From a checkpoint of a small transformer trained on Wikipedia.
Architecture: rotary positions, embeddings untied during training, normalized queries and keys, a norm on each head, value embeddings, capped logits.
Training: a variant of Adam for these matrices, 5921 steps.
Each number is 128 + 24 x the weight over its row's rms, rounded and kept within 0 to 255. Layers, rows and columns count from 0. The size above them is the row's rms in percent of the matrix's.

# layer 2 MLP down (transposed), 768x192, rms 0.135, rows 8-24, columns 96-191
size [100 114  91 100 108 113 103 111 104  97 112 107  95 101 110 110 100]
[[ 92 144  84 144 136 181  87 107 115 133 162  80 153 139 128 109 149 142  92 133 170 103 104 141  81 153 132 156 137 125 157  98 113 128 133  93 113 134 124  58  87 150 119 131 106  98 108 148 138 117 153 162 169 163 136 130 154  96 159 157 146 127 106 151  89 132 139  46 163 160 125 165 131 110 148 104 113 116 132 109  99 181  84 141 144 128 122 129 116 103 127 142 142  93 139 130]
 [154 160 160 178 139  90 151 155 115 125 128 114 104 131 118 135  96 144 123 124 154 121 156 132 107 113  97 152 170 118 138 182 136 109 142 143 117 125 142 155  75 160 155 103 101 167 145  91  91 134 111 117 140 155  77 143 143 131  96 130 117 128 118 111  72 117  87 133 170 142 136 106 143 126 143 113 145 163  86 111 147 133 131  96  87 119 115 155 120 102 145 112  76 144 137 103]
 [124 126 123 127 144 134  98  68 142 115  76 126 118 107 125 133 133 105 141 162 109 129 119 136 154 126 120 104 170 155  88 131 137 128 127 173 137 123 131 133  92 173 157 150 123 144 110 112 127  93 111 154  98 130 130  65 114  98 172 104 149 111 146 130 143 124 113 103 160 118 129 162 156 120 172 146 166 141 120 167 124 128 105 115 120 146 111  87 133 166 152 145  95 153 135 184]
 [140 104 142 140 119 124 130 134 156 163 133 134 161 147 134 129 141 170  84 149 117  74 142 134 148 154 144  79 117 117 103 157 170 108 123 133 137 127 156 137 114 136 136 113 151 112 110 109 158 108 155 161 129 147 125 127 123 113 137 106 112  75  77 113 122 113 117  87  90 144 112 155 117 125  69  73  96 170 131 157 117 106  65  87 117 115 109 110 135 124 144 120 150 120  67 148]
 [176 112 136 131  90 174 180 113 127 124 155  96 150 118 121 122 131 106 128 154 146 131 102 108 167 137 133 143 130  71 127 112  94 105  91 106 116 145 113 152 130 120 106 150 130 137 146 132  92 116 136 109 107 170 174 140 128 108 135 109 109 111  70 131 159 150 102 103 138 101  94 160 148 137 131 142 109  50 136 101  99 137  88 170 111 159 128 142 158 103  99  85 124 110 128 150]
 [176 149 123 157 114 122 103 121 172 148 135 139 107 143 136 127 128 153 118 160 135 152 133  96 113  97 126 153  88  63 176 142  89  93 150 143 156 127 147 137 122 104 142 122 105 129 103 149 110 164 147 153 133 159 149 126 143 177 142 100 101 127 134 143  98 131 123 137 154 144  80 190 159  92 138 126 134 110 115 105 169 143 115 123 152 110 105 127 139 118 116 136 127 115 137 151]
 [145  93  88 120  63 131 161 144 101 146  88  89 177 156 149 174 115 125 157 115 129 175  77  88 123 113 142 138 106 167 125 176 159 184 123 105 126 125  96 149 112 102 111 145 149  65 108 162 130 127 169 179 159 136 130 161 126 134 125 103 128 130 126  85 101 135 121 150 139 171 132 124 148  78 122 106 147 171 119 152 142 135 116 125 138 112 128 113  97  98 109 126 138 113 145 177]
 [130  98 154 103 148 151 192 152 158 106 109 130 112 141 123 133  89 116 135 145 173 105 141 168 105 123 121 141 127  89 114 113 131 106 144 166  91 120 160 137  90 156 158 105 155 128 145 122 137 141 111 129 128 138 105 175 157 136 114 118 150  99 155 101  95 108 135  96 132  97 121 142 158  92  90 167 150 163 171 117  85 136 120 128  72 137 150 103 131  68 146 130 110 113 124 109]
 [119 117 124 111 121 136 149 145 132 124 104 110 132 156 116 128 120 153 150  84 157 118 128 147 154 155 123 117 128 108  95 112 110 138 163 116 140 143 128 106 163 128 127 126 166 111 145 146 146 149 117 142 121 142 155 144 119 119 149 108 112 147  99 119 153 109 194 123 162 175  86 109 138 125 146 163 120 150 123 135 133 124 113  94 105 152  92 108 105 123 123 169 100 166 155 162]
 [118 105 143  91 110 136  94 143 135 138 141 160 112 151 153  79 169  98 112 168 155 109 128 139 143 132 164 118 139  82 151 139 142 127  97 134 128 147 114 115 116 208 162 140 148 122 138 106 130 100 147 132  84 153 174 108 115 134 131 114 134  94 146 123 152  88 120 116 101 112  91 118 122 118 164  79 157 116 108 132 121 107  79  87 171 139 109  95 153  86 122 114 115 152 111 127]
 [150 128 103 122 118 132 132 177 104 140 158 149  89 121 132 104 124 150 133 131 117 143 114 131 120 159 146 133 114  79 114 115 140 208 139 116 162 109 126 161 178 148 148 138 174 113 160  97 112 136 124 106 113 126 142 132 108 135 159  90  99 157 120 106 121 134 136 137 117 160  87 157 111 183  76 131 105 103 114 168 120  81 114 110 176 121 129 157 124 151 150 124  87 144 164 153]
 [110 126 126 152 102 117 106 102 131 135 116 112 135 142 132 108 129  80  79 133 131 123 105 153 143 100 106 154 134 150 157 128 165  96 124 101 157 139 155  82 146 178 128 158  98 121 173 144 141 108 132 132 128 107 168 154  99 135 111 124 134 110 111 135 118 162 121 134 148 134  90 153  62 129 147 115 153 141 155 124 104 172 166 132 132 142 132  95 129 116 177 107 135 130  90 117]
 [158  91 149 123 139 146  72 101 127 126 162 105 132 131 110 140 117 157 125 135 128 124 140 139 131 143 173 106 170 136 132 144 109 119  94 170 143 158 109 103 156 124 112 116 129 106  86 117 120 156 142 178 118 132  80  97 147 158 145 116 112 127 125 111 120 112 154  83 128 116 110 212 114 158 108 126 142 124 155 146 120 116 113  98 121 176 162 126 113 100 116 141  99 113 172 142]
 [103 112 127 120 114 124 120 141 149 124 106 122 100 128 128 134 111 119 135  88 132 160 123 130 128 161 104 111 119 108 133 125  59 113 119 138 132 131 134 105  96 125 138 130 148 159 153 126 150 126 150 123 145 145 159 175 109 149 121 112  96 127 138 173 144 126  86 120 148 141 152 133 130 113 143 120 122  71 105 122 132  68  59 101 108 115 120 109  69 147 147 116 137 128 169 113]
 [151  77 161  76 146 107  72 127  79 161 160  94 154 115 120  98 136 131 116 114 121 133 107 120 115 111  65 125 128  56 169 138 134 170 133 124 143 142 124 129 126 156  79 152 133 104  92 153 144 120 141 104 135  89 127 153 129 138 143  99 135  96 144 124 129 119 122 135 192 160 156 114 105 120 143 157 167 170 129 130 135 108 113 126 105 123  91 133 124 108 119 137 133 163 147 108]
 [110 121 143 115 144 137 143  75 201 141 110 134 194 163 127  70 125 105 118  94 143 139 107 166 120 140 112 164 129 142 185 114 139 111 158 121 121 113 149 124 156 103 120 172 138 140 115 137 135 140 104 127 120 151 140 119 133 110  72 125 104 147 153 140 138 110 134 148 127 153 129 153 134 126 118 117 114 151 146 110 142 159 120 167 123 132 130 134 111 115 123 136 154 131 122 145]
 [114  84 117 142 152 166 122 105 129 126  91 126 108 126 127 102 101  93 100  95 157 111 150  76 101 152 110 144 166 146 179 140 101  91 148 107 131 152  95 142 190 142 139 123 139 143 137 122 146 127 115 152 110 155  97 107 154 128 107 136 202 131  89 132 148 152 142 183 109 149  98 150 159 124 152 124 134 126 155 100  97 138 149 155 169 142  74 126 150 145 102  99 129 115  97 100]]
# layer 2 MLP up, 768x192, rms 0.143, rows 9-24, columns 96-191
size [115  91  94 112 119 105 111 109  90 115 115  96 102 111 112  99]
[[100 153 173 131 154 115 119 115  93  84 127 123 102 138 157 140 126 102  87 160 161  94 148 145 160 129 121 107 148 145 143 109  98 133 136 109 125 142 151 123 109 114 116 107 152  91 174  95 142  75  69 100 148 119  96 124 147 116  98 147 113 143 134 105 125 110 156 123 162 153 144  81 112  86 113 129 106 155 144 157 115 123 169 145 132  95 122 115 134 177  94 101 145 118 114 159]
 [139 117 135 131 158 144  77 145  83 161 152 149 102 118  96 142 109  99 122 147 124 138  87 100  78 127 126  86  93 102  90 141 108 101 155 126 139 151 126 125  96 120 141 148  93 159 100 124 100 122  63 147 138 168 159 137 153 111 165 166 142 127  97  70  73 137 142 158  77 124 131  87 141 117 138 121 107 112 124 118 140 172 148 137 122 109 118 132 154 138 106 128 173 118 124 155]
 [138 100 133 116 114 155  87 157 124 107 116 136 159  93 131 175 143 103 142 161  76 136 129 105 124 135  97 111 172 138 185 121 127 180 157 142 148 110 132 118  78 114 147 130 122 100  76  93 131 103 102  87  98 132 115  89 106 130  94 102 142 130 138 130 127  96 159 144 131 127 123 152 141 140 110 121 137  96 133 161 122 161 124 155 142 154  95 155 138 120 117 121 164 129 178 131]
 [113 127 136 112 149 104 100  78 150 130 122 106 124 134 150 142  90 152 161 125 101  78 123 145 136  81 123 129 117 136 141  88  97  99 134 118 180 121 142 154 117 122 143  83 111 148 122 151  90 112  99 102 109 108 124 138 133  89 101 152 147 110  81  90  93 166 156 154 156 131 146 155 144  86 136 118 150 112 121 140 130 123 154  93 136 102 141 126 144 126  94 123 136 121 121 125]
 [138  76 151 163 154 108 151 128 146  76 182 125 131 134 156 127 170 137 103 174 114 120  84 125 137 119  76 140 119 125 101 154 126 123 147 104 108 146  98 152  86 111 133 130 141 119 130 128 157 133 148 132 137 132 124 116 162 138 141 111 144 122  92 133 129 170 136 173 124 128 107 120 144 105  98  89 112 123 123 138 136 163 105 120 139 138  97 108 104 126 101 133 131  78  91 160]
 [137 114 120 118  96 144 106  87  78 102 143 103 142 133 146 137 147 191  96 138 143 140 158 101 191  94 135 147 110 125 136 127 141 150 124 144 139 118  78 142 112 126 146 115 155 108 105 113 128  94 114 140 114 102 110 110 123 125 103  92  91 150 159 115 139 140 155 136 126 176 152 145 116 141 106 132 124 111 132 125 154 174 115 124 128 164  94 148 130 143 158 111  92 131 102 145]
 [123 148 124  94 134  91 111 129 126 114 113 172 102 133 142 140 139 109 153 137 156 135 110 139 142 130 132 114 138 112 161 144 138  78 140 117 124 138 116 134 128 116 111 129 135 135 143  66 131  65  96 140 101 118 102 140 138  97 115 131 147  89 162 134  94 164 118 131  83 132 108 173 133  98 115 158  99 149  95 163  95 168 135  95 155 107 109 113 167 119 131 110 120 114 112  89]
 [167 156 148 115 135 154  90 152 137 111 102 104 100 166 136 141 112 134  90 142 136 121 123 103 126 161 151 139 111  94 116 137 117 138 141 162 123 116 189 139  85 166 132 126 127 134 144 117 104 129 177  87 167 139 118 141 116 112 130  92 121 120 159 129 141 171 109 114 182 112 148 151 121 144 109 121 179  90 121 115 130 120 132 126 164 119 121  96  94 131  85 151 122 105 130 108]
 [147 106 113 124 145 145 114 161 107 114 170 144  88  97 125 113 102 127 126 132 114 145  79 112 176 156 150 114 155 157 134 136 111 105 131 124 124 125 142 123 137 152 155 132 128 124 145 105 169  84  54 135 114 110 122 172 136 115 108 143 126 160  79  68 142 117 111 159  91 167 135 137 104 125 126 140 161 123  98 164 124 158 114 133 153 119 117 144 181 161 145 121  86 153 141 134]
 [128 122 115 124 111 114 123 133 153 107  98  97  95 107 129 168 108 121 135 191 111  90 142 105 106 133 123 154 117 163 105 105 124 140 148 109 132 160  86 116 112 115 139 103 147 176  89 109 139 117 138 147 127  90 120 125 135 139  99 136  98  77 137  97  67 142 135 149 135 161 111 137  99 108 154  79 105 132 162 110 133 119 136 154 129 166 171 136 154 151 130 123 100 120 156 138]
 [120 109 106 129  98  77 143 117  95 110 156 128 122 145 101 202 127 134 110 154 111 178 136 130 139 111 168 158 145 143  90  93 135 123 120  87 144 135 134 145 127 136 117 149 133 168 143 100 110 125 102 135 151 113 105 117  87 105 152 108 115  75  63 167 120 151 162 133  98 163 119 140 113 123 129 169 124 122  97 162 134 134 139 116 187 109 110 126 146 112 158 122 113 127 117 116]
 [162  88 152 139 149 101 127 141 117 177 159 129 115 147 163 151 111 102 145 155 111 108  99 106 149 146 125 151 117 166  87 132 137 132 109 120 166 116 136 127 118 146 124 125  97 112 120 122 103 136 143 105 130 129 133 112 210 117 164 112 133 138 114 128  96 128 125 142  87 128 118 122 136  68 130 107 160 148 138 164  85 109 181 129 131 154 141 144  97 134 112 155 153 100 121 123]
 [119 167 112 122 114 120 124 153 132 114 184 177 123 125 133 127 125 184 126 122  86 157 113 147 170 152 100 135 108 131 129 141 133 134 117 121 147 107 133 141 126 130 118 124 111 138 121 121  81 114 159 101 133 158 139 140 146 130 172 121 113 174 131 151 110 143 166 149 172  96 111 142 126  86  94 126 121 139  82 160 124 158 165 142 125 127 162 129  86 115 123 133 104 118 127 139]
 [182 154 102 124 136 121 153  86 161 149  94 162 102 128 145 132 109 112 152  98 118 156  88 101 103 168 121  81 157 133 132 122  97 143 148 100 117 107 164 138 139 125 136  76 165 126 132 144  98 135  66 127 144 167  73 149 149 128 143  88 146  99  92 140 126 132 129 113 161 170 156 109 149 151 104 121 114 168 136 140 101 155 149 152 100 152 154  87 124 133 108  97 188  88 107  87]
 [143 170 111 151 162 146 109 137 178 144 108 134 157 160 105  98 130  84 150 123 135  96 136 150 116 107 129 144  62 130 147  86 138  91 120 120 126 111 128 149 112 187 113 133 137 122 102 149 102 109 153 139  75 120 139 125 176 124 138 123 125 132 121  77 153 152 161 151 178 106 162 133 100 116 132  85 137 110  98 161 169 141 147 125 129 120 125 149 118 166 119 156 128 108 137 160]
 [170 116 140 133 150 140 157 132 126 138 153 133 147 104 106  98 137 110 107  94 162 153  96 144 114 110 155  99 152 106  98  87  95 148  88 119 135 131  85 139  71 164 104 139 164 136 148 100 120 123 114 158 151 133 127 162  81 143 122 119 136 118 126 148 121 102  98 171 157 153 138 134 131 134 119 180 170 114 120 156 128 116 137  98 153 158 128 137 115 146 161 145 175  89 158 139]]